config.yaml
n_layer: 8
vocab_size: 1074
norm_eps: 1e-05
positions: "rope"
attn_scale: 0.177
tie_embeddings: true
init: "normal"
init_std_up: 0.0806
beta1: 0.9
beta2: 0.98
lr_head: 0.0177
warmup_steps: 208
batch_tokens: 32768
Each number is 128 + 24 x the weight over the matrix's rms, rounded and kept within 0 to 255. Layers, rows and columns count from 0. Numbers have three digits each.

# layer 2 attention key, 64x64, rms 0.112, rows 0-63, columns 0-31
117132132125118111091110123089136107124114133098111128157148152098115133104114109134099080114119
188135140135150123116127139149112111096122159135122105164145122154114128114096158145099150170137
113181102142152152118128166112112084101163165120120136158101081148115092140125145142154099167125
142111123133142129109113128128096127148174146161123161194111133152152080114130145135134139138111
143129130144126145142151137119173146158151128147133163123133116121151115110139094110095122139103
082086131130094121108135113134135157151122082106160108109088112152131144161166136093103144127113
107087183095078065185128087132136217146092096133161153065163140112120195210164135114125128052153
120113160097069103196114093206175181140016085124163078000159134038121196156169091095141152055130
117163148122099074114121110131138159096159125183157131127121157146110137132088160118111102121111
176116113153109110146128133137106105135128174115139108132107148091122141120135135132163107123124
116147128131156151166135128157127105129135105128091156151179119149152102154128122106111140147103
107103144099107088130141119123141148127104057142156096170121105142139113113122121131122111140115
112103125136117096139114128111130117105164137118178097094112090128133126124112136104146145147157
097121165109147119125126126121129125140115117099130142127142135130139127152123139105141097121078
127107119171107132097167139203170090155095112097149143114127157144133143173099133123092106156142
127136134116146124128128122110097109082121098134134120103109155147124102109099133122121163149134
135132131152103140129147159089076137161139140115122139102076119123147114085124115109131110098138
107097149076123118143112129110132123100072108130128141145113140143094134155115147154128134119129
115149123128089092114130145118073099144150175153122153129112135130119107103162115114103102143131
097115159116127097118108144139130127108105166157136125157129117119160109097117127091155138173101
124141098134140128162135162140151143122142153093116112093122106118107112152154133096131148073113
118171152126113126098154124155137146108095129186172151127158128139088152120095147137166156156106
158144099105152156123135115157119166101119127131160135164130163138087176157119141159132145132108
080087125119115121148140161147120105125111144129138128172151129109144153111110143108130136169130
128128160132123114132125160079123100148134123163089090151134115125151114121129129138154128132137
126127122115124125151107136116165127132135112160136127130134103184147098124139122099121149169129
158101127127148131143122129174137127128115147104091127113131128136145122132099125123130142161133
107111114151123120129128120131116120139118133105109106137111134143106131184162132120159120083149
108174124175180156107139150149175116115117097116106144122154158100127116127134122126097110118099
084144111106081138161108136115117102116151141164126096130119154115155127137149145158112110128147
117143114115117136139126123109122154115162192142124107133105134097136126114142116112147112065152
109156126103182133134126141133074130124118115157099158137136152147119149061137125150128144087136
113150077139153156133170140138153101138157112122132104133150138149109108115113160151132142153115
116113062131170156119174127155094114155162135091126160169127158124105100143146164156119140103121
144139172148071119147091106140141126112059132169133137079148115134172159120110072099135124122101
130161042091218178106212164105084117168255186059113182221125148145039093185152186194085176114138
116102114091132141170145148117154138132118149099153112106138130157151098115129139158145137175132
133129159134101123128072116129137153075055093160166153055140114122175156109126073122184101129116
088112182155071105166074111127157128118057091176168094066162115104193146099148107101137099130124
115121115112168118138138153083101138144181129114129132155140130116087122151148140144135127113142
109167111102094162126142168119113128127103095127116124107154113140161171062175131126159109147112
153098154134129141147118097132157122164088099103148145105127117158142083098122114129168174128144
108124135102139155164094111124120128102119138140076116126146107137143151129139150145128123116137
154097138120146089119154147119101124122122122148137173153103130130130127144100142142125128164134
094167181117132098128130107124112137106131148126120136095132133136146145128113127140106134120089
123145123132085097110094109138128097132106162140135140109095119100139138121136084128123111119115
117126156136143105116127124120137138122148133115116130098137149132090154135156127146159117081141
148115156144124080137121090086138144126102133127106127170112115151149152114156108147163119144115
126104096135142136112165164101086115158138115077140133112118124136114123088112133093114093095131
142147152123123112124108131145097155123103165110138113129127133068162104102107106113114092106126
111115107125163146112136114120119122150155106109127134175106140126090131146100132105108100094093
115118099121127148115140174115109115101141124122151136104166115099143098160123111116177151106118
157124123142164124127128132144106095125125111157091141126126108142134115144169098111135124106095
101118096116123121112144146120123104140165142113116157176127139131128150115129123152159139121102
163123119124101143147141136138106151148148162097129108091129135140074106120107153127137109139151
129155132132119143116105088135107136133162147160181100103107117145135129130148121114141126107136
120143150120090133107133121119145114138099109138126126091101107162133129122141128111096094142121
152156134161126121133070124100115143147115133114145126108135124129191161109145110091139098132131
135147127136125151139117126099122090138107149141123090149135139105085157123134097136104124175147
112149165149104115106125140141195141160115141140122112146171134160154118115141125130126148139151
179152124122118094115145140146148139164137123128141145135162100104161150124109113120132157088147
112141083107148137090152114145096135110137131144104125141106113153109109141147156152113126131147
142146141096104150109125144148145118107143114158137171133125114137146134109113134086099121098131
162170179129119123147094083106111097152132157163118135141160142117103170112117111140138112127107